Weights of a small GPT-style language model, trained from scratch on English Wikipedia: width 192, a variant of Adam for these matrices.
Each number is 128 + 24 x the weight over its row's rms, rounded and kept within 0 to 255. Layers, rows and columns count from 0. Numbers have three digits each. The size before them is the row's rms in percent of the matrix's.

# down: layer 10 MLP down (transposed), 512x192, rms 0.0968, rows 17-102, columns 144-191
# gate: layer 10 MLP gate, 512x192, rms 0.106, rows 18-103, columns 144-191
# up: layer 10 MLP up, 512x192, rms 0.104, rows 18-102, columns 144-191
down17 097:113150105128128123148108136146119094147158084140151125132100149110170123129102077141146117138155136136124127128143123121120133101124138124154121
gate18 104:113134122120122104094131124135120112124094117113173090171189074128162158134129090091134088139096081141118143116135112133158155123141098152137118
up18 104:128150111142099080090111123134143102131123133148154084179122115141152127120134108104155101164105084134099133165115112152126094090098131128123129
down18 101:168174127110114149125137102130141142121135165120150157153140128127171165092111138131109157104134132184157079159118162108090131151163137118163076
gate19 095:118115136165127116148135138110159131104107127144090086119132092152095142148121148152135102116168093112118120130114124093156143053137112119124115
up19 097:098110118131127097130122160170125148123113102111173109091104111157165150107162113126168127138105121122145134114087152098129111143146120127137141
down19 100:115160116146146083125121093104168111123098074112141117155194141161099092140140133132100118137157125102110121123130101103128130117124119121131106
gate20 101:107133155138107125135140125082111094077144089114107101151106134151149132159130160165117124149119113116143171125114087102161100087098101137107144
up20 099:147071130166150149084126143109138150143082140158139107118174165098112107145146120119134154111171132123134155154104145135084152124123137085120137
down20 099:108157148150162105076142111130160130135144094153142100089095114118187091167103137140139125128166127143149128135140109097113085113106146114120182
gate21 099:126158117161139118133151163132167132139109071139107095047108138145093153137090140103152094104134140120148106139133130136119118076125081132176133
up21 103:112148121108140134131111167152142143107171126139137166118095136096150117153117132088124117097146171128107134142118101157115149117129123130127147
down21 103:080151137084132103089128112147085111119172126153163130155119168155125113118147127075173133105113164114114135113164124136139118154114109138160132
gate22 099:114084130115115168152136123156141126141112135140117137118112151128196118143113112132177077146131122131127130104118110130168114136123135132157134
up22 100:144115130151147082125110121133109142114120122110112130144140122145108157176116152172141146146128153137153088129179162100085173087113146157116125
down22 100:121117133110123131109144139108138118127116116134126129111136144142082114127140117102127116138127095125124131118084169141138133091117132125142146
gate23 098:117124147140142095131174144153154161127101155123085095168148134135126141134145128136151097122130113098111163114104128100173143110139144159141124
up23 097:146147140163164101133159128141155105124150128143107133087125082115083113081119101088095130145132110123132126168178095109110096161112120130157123
down23 100:113132110142124145172131139079123124109137125123147145145111109139153122141136127142126158108114127154129144136077165158127117161125074137118137
gate24 101:122150116145123078128094097131169142131137138133128160168095151152175110119111146142139119109127072079152115096122117107139163141139141130118092
up24 102:127128135147109110174135077102112146124138128109168142156123126089147089125132147136121130105095105085130097143139116139110133150152154116113108
down24 104:131084163196137143146155104112158111097158140130092113115143131105121158151127087125139139127089142141125123130138148097138114112125103147121144
gate25 097:110132129153120155081146129156148132100138070113139113137130134127139149126189149101080094119170104145125157128151131147120102124089152078144113
up25 094:139128117090091108115135126182140144111102141151135146146109115154141132162112111119112126130141090142118136128157149098096139153124166122092083
down25 094:141167105109082094114143110154145155125114143141121124138096118152113113145115089131134155117162089176126116101174134138115138152170116125107114
gate26 103:111123109174143112167106129153161113112090125106089146113092114142104128117131164116119100112104107086115087107128109109127120107137099175117124
up26 101:143165131137161174134136199115112107176182125129142159123143087132094136150116115129111175144171149152190181098121088148116153150179102123183171
down26 103:185138168140104160136111132133131135135154092113084135148137152153138162123121122132123131073121181142143171145111102167126111131088160149130125
gate27 098:103148132139121093107118113103133086159103131140114145125123125109177134118136109123077037136104132136080111104133108076155114108122150127138137
up27 098:101101170139166150173099148134176141144145093100092105122142113183113159111077146142150128132123123131171116120091178136142140130140127135089128
down27 101:094087097141146084111145152109135156125106160142114138123126127143123164136106161086100131165141117103121107117132118132127168092141155112110108
gate28 099:128128106123135139150116153135121143119132068120118149141169152179132130148123123106099129125121107095122150155132142114099123120140111124148156
up28 101:139136106146101117147111160135139128135155106142131136173148133119145115159132139110126148173153072074112178132056107103134100118140148119137147
down28 100:150128120136126112103103142131140088161176148114143112120121110119093059139108112142140140151105136108127126166127122068115104157182115143127138
gate29 107:088142145118099145137117149141178100154148124138136163112113102167148109098116054118094128149188141130109121108123125140089154080124144100133135
up29 102:168119131166098132133114112149117146106119112183161082119126156117101110121141137156147105114083115111148113154148116124118107118106089171096132
down29 100:144103125168125147104141134106117079121119091156119107096148168133126097106148101123113132115154118123116097137112103142105160109131163133112145
gate30 094:104105109148147133149134148121113121176141097144157080161148098108153105140163093129154115107119156113137122147117157112086105129123137150085110
up30 101:142124103059100133111133109138139132148131163136123140094151125154122127134121168111122089182156073114121119158115118172109149128114125103126102
down30 097:082119144109132110103077148145107146141090126162111136119100102124097110139132162115165114178105136137132131100138057137150109133113122112125168
gate31 106:117129134127133089146142108133097119134090135130149113156151139116089146109166163114146104122146117116108160140186108118160149131168146096144101
up31 105:154135120129125124117141117155114160125125115102134105137178153117111085122150174111203155129092151093130114141155124124124157130145215133150143
down31 102:149096080138108137155123185154132109139137149122086127113123156152149137152083163101134081129149168131120132114099123157124098122150133128114118
gate32 092:144057147125090144134148124144078125109149129133136128114190187118131117121108141125134134117140079103135136116113142112129095153114142114140106
up32 097:144140135149143143125137113139124133109161130122114157115158120122074069156150088112136132164110149167130139175120119122101131109155157145140106
down32 096:056144126127184090134132119136122119174140144120117136138082115147147129141126119154149118148129107151175149123129123131145151087082147151128134
gate33 097:128162068120126098182132105104140133104065103100133092120121128144155166134135102093158126114121119146157170123109133076148083059109136125108125
up33 101:117131202173141097124127136123123137101147116115098152112108111108108127135152130199159135121143133086126133139122101127117145158154142106161140
down33 102:108139110126141093114122132134156144105148137149103106146124167149102124128146091091159102129123140133166157122103140107147114162127131113108112
gate34 108:106145119145115150111112114154116115113133101112135109148117130138159121148152108078116084155115096099145108115110155106163065098127131142143147
up34 107:115148121129088129144141158090142140105122130136138115162134117159140144145099085123150101147124076133127110115111142105137121075148137088114153
down34 104:097068093107081147108091086086139151132110120122145125092135146081135143138094153145131114097124147119112093150126111096118149153143107143149112
gate35 101:108098111118161138132131168136168088157100109158137071157130134120112134140118081158136123141135140083139151137158114134121135111107144118151178
up35 111:141135122113139160116133138156130152121090149131137125145126099108137133166125139145170109143095113088114136108155088131122136157126149126150158
down35 106:114143092121157099107142105145116173121108183107105129123116129079149124137139213131185185162140133101104180114145104166140132154101148164159122
gate36 100:122118094152121168162092094154143105100118124119099149094112179118130130140130117112126141109119105107136137137128143071141104134118128155065161
up36 099:141153085148135152135094163178112137107136114092172136102101139139122139109113109138128141114107139071119110161129132121100131134149116146134113
down36 100:135105146074100110131161158094105137122118196163172146117159115122168162115148156127121132145144135169096124118142158112113127159161091102140113
gate37 102:135115133105138135154127151046159114145109115117100115158126154155172093151153135099143085118154121094140162114149122082115078143121103166132112
up37 100:131161166112125086151116120133147095172124119117159147169080132146174145164157152109187102129125131123156164143080149149113087104131116170124113
down37 100:168145129078142112187089149154107126110125140107158126151123109155137160099139164184108143120125141160106145129053099151113129152149139141120129
gate38 107:120150098122118096141137116123141091106099130141103096142127117130117136119132158168116111126112135117161141125118104130139100091128087092099124
up38 097:131117118109107135150166156138135061084109102131102092141131127159151090136106108141130113131117123120112128124100112142119127149090129095153138
down38 097:187149142128128133152139103106149087133098154129104140128127160128110096149109085143126159111091160178134128138107144112138141165129100108100134
gate39 105:085142112118156118146089083114097116139062067117133094157120126154122111131120183157137082129195151108136157122105092167147135139124132113111148
up39 105:138142090133127152143111132150113110157094124138135143133084156132095109158148143138163107124165116144101140132114095099143128114156146103112133
down39 108:114162128092134147153087119148099117110138140145136134130137135148112086152173108156110173104130142141152144142144124107148098123159143109112119
gate40 096:108099132096087131145118158137085086134091109132157126122184126149129123143189107121124093154137139121108129128137102147136102127103126130136145
up40 095:138132116102120110125071124152133080140136144103134154137127122146156105172108162106123103117117150138138122147140102133160081116092159109133138
down40 097:117088130142131152083109077120118110188116162109123136100115146098167163148070170123146147097085149143119121109161127099148144114127130153125150
gate41 098:131137133109099169092167145112122137111101149105144100167172103132116108146160139115161145105130129147111118102182131115110150127146101121105152
up41 094:137122141135091151123107135113130125117119111119143142134136118114099135089122133091086134113132129100166138159131098091121124148103103126117098
down41 094:094122116120116133122104122139129165139141139087116142096107103114158151121145096146088131155119114117102122132096131164176132108119128126097145
gate42 096:127160141106114110133100156150122099115089162176092097123136122159120166103128100120133138155121102116084121101152099152120078147142121124135149
up42 095:115130171173193096147103129110135096160127120112131132173122131084159141104101138143147105099123128116120091102135151124162124128112151137125087
down42 097:122161139143103143148153159125115115162114124119119107142096140095114124118169130129099130150147103126118081106139100152106083088126153157123142
gate43 101:102105172133146105154106130136135153144117131122128101102144148133128187144140143181125091151127112068126089112117110111155086131109125105127195
up43 103:144130080134093142071153165098112105096151131115114147139126153114155089139137120109121149116150128150168167138140142145118149117127150130110074
down43 096:110104142137129102126143081132127105154121102116129118129148116124126163125139078168116127135147072098152110110116121116150125121104134082091175
gate44 099:135128103121106113108134138116129097129098118103079115149102109141113107110141106149145113112142133137128137093120138134133135088122111080151165
up44 098:125074082148134157154165143121120102118129129144125136110119173168138108082137123128117108151112103113121141131179146111106111117138112147104139
down44 099:127126114142118117124104141108124118129132103113086111137139103133164148093095156145122120125169124129121121108132131127099136100145082099118114
gate45 099:106126098132063129092136144142140100150117133126144116124126127165132095145126135176156120093166090082129143153166136118148123134104127148110115
up45 105:129130157153179124148158126109142143146206131129081158112089125144117171139116100139130152137117172140141111116103086155115107126093113121113158
down45 104:064155129148157123168129150146177154113141135162125116124108139121122139151127098121135150086174148126132110132144144113112125120140092104085124
gate46 102:119140091135108190094139117108160133108118136113139106118090137134157118092136126126130132103110142109143172110155142108115119141104116136156157
up46 098:122138112126101131134133129146091133131149127119173138128137144116128141115110132116138129116151139182115137161140142087108140127104152108136117
down46 100:120111107117077161094171128152144140162131195068104100124134156104130137082104143122157113111117160157116118105169122118145178107094117121072140
gate47 100:125152104131085099110086083108121134151144136125132145164114137125158111121132107120136115144121143137147181136096114106119142105129144168124110
up47 099:143098126156136122112114114120156120138141105156107127135165128131122115138168121120112168143105113158172116132114108127143062104143125133103112
down47 100:097135180110096159137137167141154117101151156106158109161143138124112132147126146112130119119129158094099106124068133102086153150119122162150106
gate48 106:126166117142114140136129092111147103103129150152102135142109148126148143160113126116156110103122085132155116093148138139139108100104117135044134
up48 103:126123125157122144131179143110133161147129128170132122117106181141109130094138141105121137137130114101148098145101105103106122105116129148179093
down48 101:115153126159143121085102116141111130143120145191111128088148110132116136165127131159133132111110095147096135094135119142126140122068103110098142
gate49 099:138142118139143136078175095112135098143083093126145133127132123119146089146116143089128136149168119084100129096117135137121125092118073109106083
up49 099:121125153130135135156119152126140132119107114112151093131146118112133169105186088138090109133124151144125153133119081132138136123087140128159111
down49 100:116147139106139130170164104166130090134106113137119108146148155086153112157149131138178129182132089100107123114103082096142136127081128155125131
gate50 096:099119106125091115131114130109145139135112118136125110135135125117176143098123131115138111138097095113124115126121142136132117108109103140127174
up50 096:126126116108097098156149145130070091132129113152159077144118144096134137091134135121111122134089103128107117156138149128131096128124096127126134
down50 094:169142122123147108143132088136072148139144159124144099133119118114103161116126148117135114168100137131091145119114149137156100149157116167131118
gate51 102:122119109108142074088157132125170082133090106140121112136124125132186147125116088145107113104159148147095085116132131114157078144085085130104134
up51 102:168125118115116109165137119101138116134125157116109108105126156129131099098118115181139116145145136125129132125091146121167127141130106153108128
down51 102:145116152139091138117103139136095110113111132136092135123154164117095109118139147103128124143123125113147163139092112136077138118129156146182136
gate52 096:116094097129107134121135141132081104100159159104147122135117130128144118113161133154111081135093104094119152134190090129132153117177113136077121
up52 099:152147143118159118130128126196152133153122147134168101117137099142124125097124116120087143123128135123124153147129115160100113152127146146141090
down52 101:141162147125185127139092106128111087121134109126157111127163137129139154124141144147082110124136143135163129157107137106110123140096146088144144
gate53 106:106140085128124126153141114110126107130093118163157109155112140146134123137163128083160136109146140130134151123092144117131101121113098097101151
up53 104:168126101112146180115112212113135116115121140120126056176138139122161122176147165119147136075116151145125154087124130151128171134159110156163115
down53 103:157141118142147157095138139139162131118130170139115091135145150147105168129086112117121120076113147119125122114116104181128113165083127130151097
gate54 099:151112053112138132110146116159122112085093117125119105108148116151144164109114120120100097167131147149194147122147138120151133133124130116136109
up54 095:154109147147131105119130081141163151158154155128118100121117125112174154142080122095105103133139108156128130161096120143129122141083073137153084
down54 097:135126106105121123145154117179125122132132149138156124103153140123143046144135134132122126130132135125090141136148077116129117145114145124164134
gate55 099:139069129119127150121096097119145115077150122109100082141135139120149120145077128133107138107137123118156089076181131121139107144119104135093140
up55 095:163101134124167132106097121131083132114136150159142113148187136093108111175149142153147161054123088121120123087144135115150090143138141151111110
down55 097:148153149136151112089130119121095158094105097095105135135097076112110127121108142146155120135144093151158124131092152154115127135109131104142126
gate56 104:119107164134129120176147130079195133140107112137101096126123157129141098064124098104140107133131105095129157088092111142169086122130056104105165
up56 098:130144124124083142048151151161114114103145127112116110113135095168118169119110138139133131108123111169126136168173120076110109136171158155125093
down56 098:108071154139163146112115129098134080127138110119127127141157148116123152124170122149133089132161108110129107094100111145144077113138082092136179
gate57 108:082132162153122121128148135127110134096113054092146103113120115180118115125106148133134101120112139100126173040097138101150127082103132125105118
up57 101:158105099137127115149068153134130119104128154120097158137160140103118124141132119136101163111108088171095108142125139151120117143119134148147157
down57 098:145128104136164110100126137118182080145107170141124104170133139142134099130125082160103084107108119121107107139155146090117100184127126099091121
gate58 094:117104142107157166117134157133135139152096096104138140117146140125177092084125129141148146151155128097113134158211146162101144082115113121134141
up58 092:158168136121127112157147120088103113133150125133102116157125103114101147131116141115126114108127103158126138108075113132175125148163125146129121
down58 092:132116086120125120086124168147170100137136099135160174159172079114133125133111173108129102105161073116127134109167134116102096118122088137159101
gate59 101:112149163161175121152089112141127116093078102111137097139122122109168146135133111135128084096129139141132144108162144127130154116102109111131147
up59 097:132177078116082119100178173114130129141139137152117152096114189160133142104136156099080122164117122087111115122119118120149085114124162108133126
down59 098:103122169095120071118098146121137128153127101150125134141131127103121140117127136141125113100135128095127137135201171106099142140097115170086142
gate60 094:137158121170129106156094140120137080127152115191098138104098134099130133159108164129117107156128121127147132082128157135139120136104136123131135
up60 093:096115140089105102110167077137107154154090118095136148176143115138139147092154143092146124145122120157121077136123127133162091110127123145143124
down60 096:066130133129133138080132110139144103143119144092134114136092163130166142134134143072123135123089099095123122149142103107150120101119139162129153
gate61 094:125126109144149122131112108146108175092105134149127153131157134137133122135155138128126140153094138162130118116098113153113125127104153114185131
up61 091:146119066098140110131130134155124121142141154110139125152170121122140177156156190107142166120119091133137116128114169124113146116129123106117093
down61 095:078124153116112146138141163118172124137092109099134100049122150113115128092109114117135093109149070100127152116136075099111132094136120129089093
gate62 094:112094157162131159111119085115118136109133119152161133130166134164113138173143087144121117153133126081118140128096084134154115107137129110126144
up62 095:114097115151133151105137106066140111109135145131153139118148144132136140148139132161133163109123126135134111129119087133155134135079121156129102
down62 095:158125118109102170096127156114116151134159150108092147094125137132113140149132139149135205122105131142095120076119129115147151128101133134160125
gate63 092:126151150131164148136108121136153156187107090126093151128113071124129154134122153136135150157138170165169128134154087086115124150127137094143138
up63 094:132101147175172115133147137137163124157118109172096077089081135174110151140106134141143118149108155140097089105119085107103096130144134108116141
down63 095:149124117131110105092166140160145104108133094067166107116159111111108081117137117094119099136119077146139158127084139177129131150072164109134099
gate64 105:096074163128136122186140149122161121158126109136130135146156129135130131135099107142173136154120142115097137114128124122161156108170155119140134
up64 096:130127152107177125145121091168082153157127104114113113137154145169129128122123141204125129088115135125126111127093107108111132126160121129126139
down64 101:125132138133149148132143119152125118141064133144140098113125111163138162131115113154129110115157114092127148128125099048134125107109132094124104
gate65 097:109079103156153120098159142133111152064081141166108117148167103096124133139183106139105100128159169098109138140169149137130105119130092099104156
up65 103:120140088165177094088079096101150106083093134159112141104144093070130161150142123142087129125142155112137136124150130179120096115095110108105133
down65 097:183129127108123150121122108146127131151125135133120131086138109099120171150121147134116149126123114141128134115084093118125174160135141109141114
gate66 095:112133118170107145099137134144137099099128145161082147150108146187152098172112099157137065113112145115164108110161160131147128130105137093144143
up66 097:134128141135085129102121106118131114091153153116130138131086133118131114143143103153107101121102133133145115117180152131154161138123137114158154
down66 101:165098198138106174151176105135134143068111128137135146135100134138104146152125130126120144117105139113103095106156125128151161120172128087137089
gate67 098:117148138134139111137132100141126146129109096125125134136107145130153099146124106157116128109111127128145199120121124139132152132101167172132122
up67 100:128142131108082139143092155140143114104174122139141122105140082157127155093124136149135135165111200126091125153118150110161132120129089126138113
down67 102:142139115127138135100160122138138141142152144121091144077104160104131122161107121131122126092129132155142148068114110098115098139112126126124100
gate68 097:129068167153078158115121127121169162105100108128136120161116093142166126139123143114108145136141100131147159131123140165123127129120118163137120
up68 096:097174131108150089139135106090126066156112106118133104079168167135132093121140145136146151101120160106118150114139064087133105137107159144104121
down68 099:100113144113165101110142128151107116121129121122110131134145162150107121120109154121165083132129143148116108128151110117134134129102129143095157
gate69 100:104114101172137116131092142112141081152115114152112140108149163109126110138114103155096124128153108145145104117114110162138104089117152083153165
up69 107:130120147112113117112157160188125182110110135113141096135145095181157136125154150092186127118099130080112127132125165136109117137111102178123146
down69 107:065132142156127127131099120145128066133123109110123098121170159149134130126159121173108096139140104106118173116110130169135098123104096100113162
gate70 094:135153142127112097087184118143126121172123104122141113102165111107153108138110153100151075119155142060094182078187106096169097131145110080123131
up70 093:164149121097076081110167104145121140159123104119131131087139117120152124144087153112170096121138107079119179093181129111123117143168144116090156
down70 098:099138119116152146133080100152086150081132147134146106092084161105143134109091123134139138116151131118122152167121120162108140139115144120146120
gate71 104:089145140147156145123133135118125154162118116124116117109135100147135139140087138122141102141151120094107151122117105116145180078145097105129124
up71 101:132115119138181136111113094138142116109120135091125085105117176137057143097145075115137139135103132124137134142148128144126067142139176129127140
down71 103:134128154143121097128164140125126129149124095154108123157131112131107144106122119109113086125136113138120081125122090098115158138174138188165097
gate72 094:130110153119126131114156158115148157141094107103139093143188131120140136123186104122152138163173122092144154158153101130154112104127111132127114
up72 100:140086139109102164088156127116112123138092109149163112129113138094137105118119150137123094086159114078091130101139101156122146127135122158125122
down72 099:133137136100127147135138143107128143171094118119155112120142125120152165131130074188155124161134111142118115176120143111191097114143120075144113
gate73 104:108077160116151139126144108117132093173120075107137119156132116122147149178153118121093098125129151095128090063152108073122117086094121108120158
up73 110:112107122155124111127132156163124161120137149148136163093097116149087133106087134107155160101157091089107158155110121159116160168128157162145099
down73 107:134115135109123106136131154160157118115088131110132152110115135120133186146110110150190119101137114125139126126110154181136108115118105112154149
gate74 088:145119132138103142163095135147100155099096115085120119154127148162128136109135103128099130140136073166133137131120119123119088131136125171069140
up74 096:138139125148130142094115128115132144127118124144104111149124094114161142128144136110086125123125047137151124135148097128122055120133145151090194
down74 098:214149106100125158144109140125093164142110140107115117116142134117151136125133096129138144104126128168102125133141120161133120108143097132141153
gate75 098:059122123172112082128155115117174078129079153128123119123145130116111114107112159099145113110143098080109135098104163147154138109077115153114125
up75 093:128135138140152097147170118111132114118066163096131139113133143113132130128122167129130116083110093109125076079110187168142161135107125171136083
down75 096:144154135112202161161115129146104174135131155079136122153117120139135127142122150166142161134105135149125139137137115137116167137153145127153127
gate76 102:145097092120115139130141132145118071071092100160155112181138139150106145120136130107130103131104100130125118132186146120123139109127127115077122
up76 094:132134113132123124138123121086089085126101135114158130158133110126094132108146119147131114108079160154139137116155140126108152121151164122153132
down76 099:170131135130137133119108113127107131130114129164113124117113129091111162069130161149109098071141150121135156149112112082120126116155134116143104
gate77 097:102107123172119145120173107112100112108044137121137130125151150059176114133164126113104124131118094090114128118123181127124112106121110131111096
up77 110:134145124110130128143159149112140090123135127154162135165122140163093107091126092065149144145126151133133112154112103142131131138128113118121154
down77 106:114121124148125118104112143098120116114142142087136153165120172172127113147145132124154115149188105132113126099127100155129109081123121142128110
gate78 088:106142104123110096119149133123114145132129148087105096124115092081151119134095137106130158131139137104114152139117187124167109155128162169158142
up78 097:146101152106145120123106099183153149170133115152098132155129106184135132126146146143138151125107171159116112122115131129096119135110110100121154
down78 094:109173120152097138137159160121142116144104110106130134099135109103135121123143141118154136125120109117117121135146124120132142106139119143133105
gate79 107:111089116122151163156105147105104110169060085140129143121116141136153141097136123090190104114126135114154112142143168121121125088148151140165093
up79 107:124112159123120128157128158128149108141086116156152140153130147141117101156152121094141115099127143116115104113147183107100160133143144157106097
down79 106:155121114151114115144146118121128127162104131140127125108114086142129125114152070134088133118160132115109156126142109074107162158123152138115143
gate80 112:132137127122095113113122133071125131138092115161157094140139137134109132142124144071156121125110152077157129163118132094116126113116115158106126
up80 113:122145094096144170125155135145126146108144129146118136129150119132140101100147087159116105125114091134095123126136133148114114128109147115144168
down80 105:113112131096125120120107159114123123113108120131144109144116147122098116125145096113078068184133162083122103130101065132135116124072139112133152
gate81 099:079123149198145148147120136140123147082121120111094100143155189143107134134115154096163112129120124141136116114127108119187128115139120140141169
up81 095:139113111109145136114150100146133124125164141129119124128083124145075172135092132101174113150132118095138115114134137112162126146146101148123126
down81 096:164093118127103179119141140135059178130134158113123139142095154124137171111150150174165146147141134159158117154112156150086141130079131166096104
gate82 099:079126139196178143117100116080104104168123139102142092110140136099157077148089128115161132159116138132160125130180151115131086120127127121128133
up82 097:168114163112108125109173164150146159157135110111107091135141086174123139098156110159117128105123163127131128152150070117110121131097125122118142
down82 096:087137156150139118130129135121088177097143153130134177110106140132136137120100144134112129128111114104076105112150157142122149135120128123153118
gate83 101:129131179111147129117153149101123109143136110144132094109123123068148154112116090107116123118136170133153141147135111163126139147130147133158182
up83 099:126100129156126157137173133133125120100129105133117109107118135116120118110103114100091111142137143102145118090139127153083113168090069122145150
down83 098:200110115134090151109130099115125127177105134103157104154141089134116143112137102107097136114095127158106116126126134108143116185118155138125164
gate84 103:090113139117120140140136145142103107114130117090112094128136101101125149109154121121095124127135100096137171116130122132134126121153130110144148
up84 098:159133103107135125179151101128087087110149128120118098132122117093119195106103122093106145129151149159123148151134160128165156143141129103146128
down84 094:095142127117132118160090114152160130146126172131111146094098128123141144104167159135102128152126163160100110131102161137051108100113147132155133
gate85 098:100131090106064145116109134114147131120102127156172144153142162114170158137154098112136111117143132120158111121183144127129131087068133118140158
up85 106:148120121114141159088154131122115111149128147084142135149146116130116113104171139079112149148115118159134124112123100156127129145093152126098099
down85 105:142113174109098142095163139091162150172144121116134122132119106119102094133104150141145102115141131142114144131107127117139124147134121152134111
gate86 107:126123122147087138147154119117110151160118130139114148146116147162164165134117121088170099082152112094137147086117161129127132145110113149157137
up86 112:124091153090129068098145163124123136091142112138129143148164125135173086137156148148143115157152155159096100112144140150116147125104179133126145
down86 104:120095134110141094098171111162148125155114143109070060188144158139078100152151104141140094148165105105151101123168160115109099126130156122137136
gate87 100:089128105134128140093137096153151118119113112123143111138134123105092122124139121137132133177086117115097167143071132146145163078131163122145179
up87 101:113143111151137108100103116144195162158135097164128106112093125100173124153168142107141145117113146086146165133133113139147175145094095103134169
down87 101:124136156141160127120132105152097093099136065104157141106165112133123149109130103149136120121109129097122078149117147134097143110120109150155137
gate88 098:125117110168140145083137147084176108123131113115119144130117109132157123163118139106111143140142097117140141129151100108109116119115126145110115
up88 105:109122127132109169094118165088153089111107115141114124153090135178123086142141158094085141115107110135132140113149120123143132091126132124193131
down88 101:132144135103152139166083131188125091135143108103147114097141143138131161120118139181129129134160144123126111127115156137135141171103150124096137
gate89 104:111110134147151095128142141088114143126118097113120114138141141129164109140135141144132090129143147103164149068085126128112186127122071112107186
up89 101:142152113105106117106117127122117138153188121113115120126138149151194120136138109130177127113133120158093124110071089106105120087134126096137156
down89 102:095113103132179108135135141095108095110127123122114139144101125089114113122164158152086090148132128161135156138085157158086141135146133127141143
gate90 106:095114116147100115141111120105151132139065107085086099140129085142161162182145160127144098141156133139143146117142111103158131121151155079135171
up90 105:124070128113124093162117174136140089121126120145118116120135155153101157125121119141120120122166078108089124100127150147081122119143141093126128
down90 104:119113154101150106113086112131121153156092123117147103110173109119124141121109162110179139100133119107085144109105102114137119105139133129137110
gate91 098:121155086114093125122093114120150078124087175175118187125174132139150152120150095094131118127121118142109102094146105122161141143106172145120171
up91 097:118168162140124131140106047113153161171125120168122118125127087097099120127107136109166122119105132141135119152130088084116120130162139137122121
down91 100:138149143156095128111123141157143140131109164135127129176106139129139127177107131114158138115144127132163167143124125103108147134101142154094134
gate92 097:117113093109135099167139171134155119152124126124119172124112125151119125149139138072109106155108129131120105095148175121097104117125152142121127
up92 095:126147134122140098149165163112127081115112121166147122170151115125135133149121100071083127165143122123126155124093163099134128137180140089123151
down92 096:158134122146111107147112134180145118137136106114186119142137123086058111118074155134145167083128137114157110146138180148169115153098114130146157
gate93 103:090124165155186137155094130116137120154083087141113115130131089150155171107140103152092081122136101136154169138114109135118182099126118127119159
up93 111:132172123096113142129153139166132105130164155152120136152157154128114090181103151078147136103127157147130116077127138141126066176090175125112111
down93 106:092131147137150127103117113124150115118155109132095147153127112157144143110129125103122093124173084113131134154126115132104095103104108162106116
gate94 095:104118112157081143134115118104102136109137141095140114121161114130136098152142138140090119066125138103143147124092130115169136147119172089115125
up94 093:118120175144101121116098182130110117146110137122124123130131086152140136108132137101157101142150165082113152138100131165086151104144140143149098
down94 096:142136149139103118155101089137115100156125106151145114109178091098159120126163118135099156136114115125153137174158132131151180127096112156157150
gate95 094:100090111106165150163124155150165101162063110128150064168123113147184110139122123115158141103137121098161197127144114093111116139142114137097143
up95 087:154105158125156157153134155116134152114113130102142111163118093107127085127102148122120164091105138128114189134097120121085137152156139143139121
down95 100:160163142114097110140147163166087116110142140158170125122115115135113104114143111115121192095099109150137152136117110113088120152187147154139099
gate96 105:073101133168121138133170136092131141136148120113162122120120141123153108104153120134141084131158117082118177090171110149125132101155135093121153
up96 097:137181131093152181128076159123143103116126138137090096100179102101140163150127138125129134111124146144154112160129137102112094126115162130132118
down96 096:117118126127136146087111131116121101121108142133178154145148149112210114159140135140153105101147157126139164125126119103122100116161153121151152
gate97 113:087097122185110102096143143104135112147098098122084157095122106122123146129158169134163091160144099137152123097163137091142109093129137111134127
up97 117:092108164134148119098190147149114130131148072149110167107106138137136162120168170137110101145143112084126090111155133106122145094157101131112111
down97 113:137125120117110151098157103130106101169174140136107150081109102142105134154079124168137158139117096087129140128117116140121151113126139102130119
gate98 102:141135116116112103120116125140139099078130145105112158169208103124158132143116123108103113173119114067138145144137137137135115128133119102106135
up98 098:118141118123206151082115129152085134136114139135108151118146125111136122110143126135131121136163141108106096131091152147148179173115139138118110
down98 098:132145088104106143125106123110108146123125135132147121117100110114106112117150130105101112137109093148150117139112104139090139079110103146140132
gate99 097:103082155103158124081180133187134110117131144137167146156162119117138140103140100099064116111145078113122128146144110160095111149087111168135103
up99 095:116116120175130157093131098105113120119135114175148163072104129137114116141116150099110121117112069146141145133119151156110152119111140115148122
down99 098:134148058141136132138122191102162122127142123099160124135107144129109122109146102135138101134103110130134134134188100147127086107146109116181121
gate100 102:146145091166124105098151107151112111149093141133146146136151108089099133138112137143135139164159118081095131133140120138133116112097098133104135
up100 102:087115158110110139090151099124157138127150129177136135104130126122097104133123135108150120110098092158128122145128095116164076152121135148116118
down100 104:142133164117144120138140148128105116118097138136167149116126176147159120163135137079135147128098130105129128106113124169130124120186143120094144
gate101 098:130150093169141131105147131115117100111097129124144100195123188136132096118125102134108114122167123160126147144124136095164071115144126114116122
up101 100:110123106096091146130101133137086124070129124089133168179098128140132106135153139152096120119119151123068133169144124130125138115108127133126128
down101 100:126108118110124122137113125133113106145098119126129157117110103095141150095128151167079128076112153122119135159118156135138128122142145111117115
gate102 100:091160134100148117106157103164135077119136094146108099114147120148118113151115102124131089139144103096170133140157125130127114114088129122151119
up102 095:122151155082163108110109081167105115136170120105129127097118123173141148142114130116109134112126119130132133142151138136121147107120122127167116
down102 099:146117143155134099135094098116153122123154125068168111166098181157112131089109147143102123137120147145099157124127137133172130118144136140149135
gate103 100:141085134186119137130119134099100150138122124146132113143148103139120146177082141128113128109164108146141129131143157118117107123146089136121145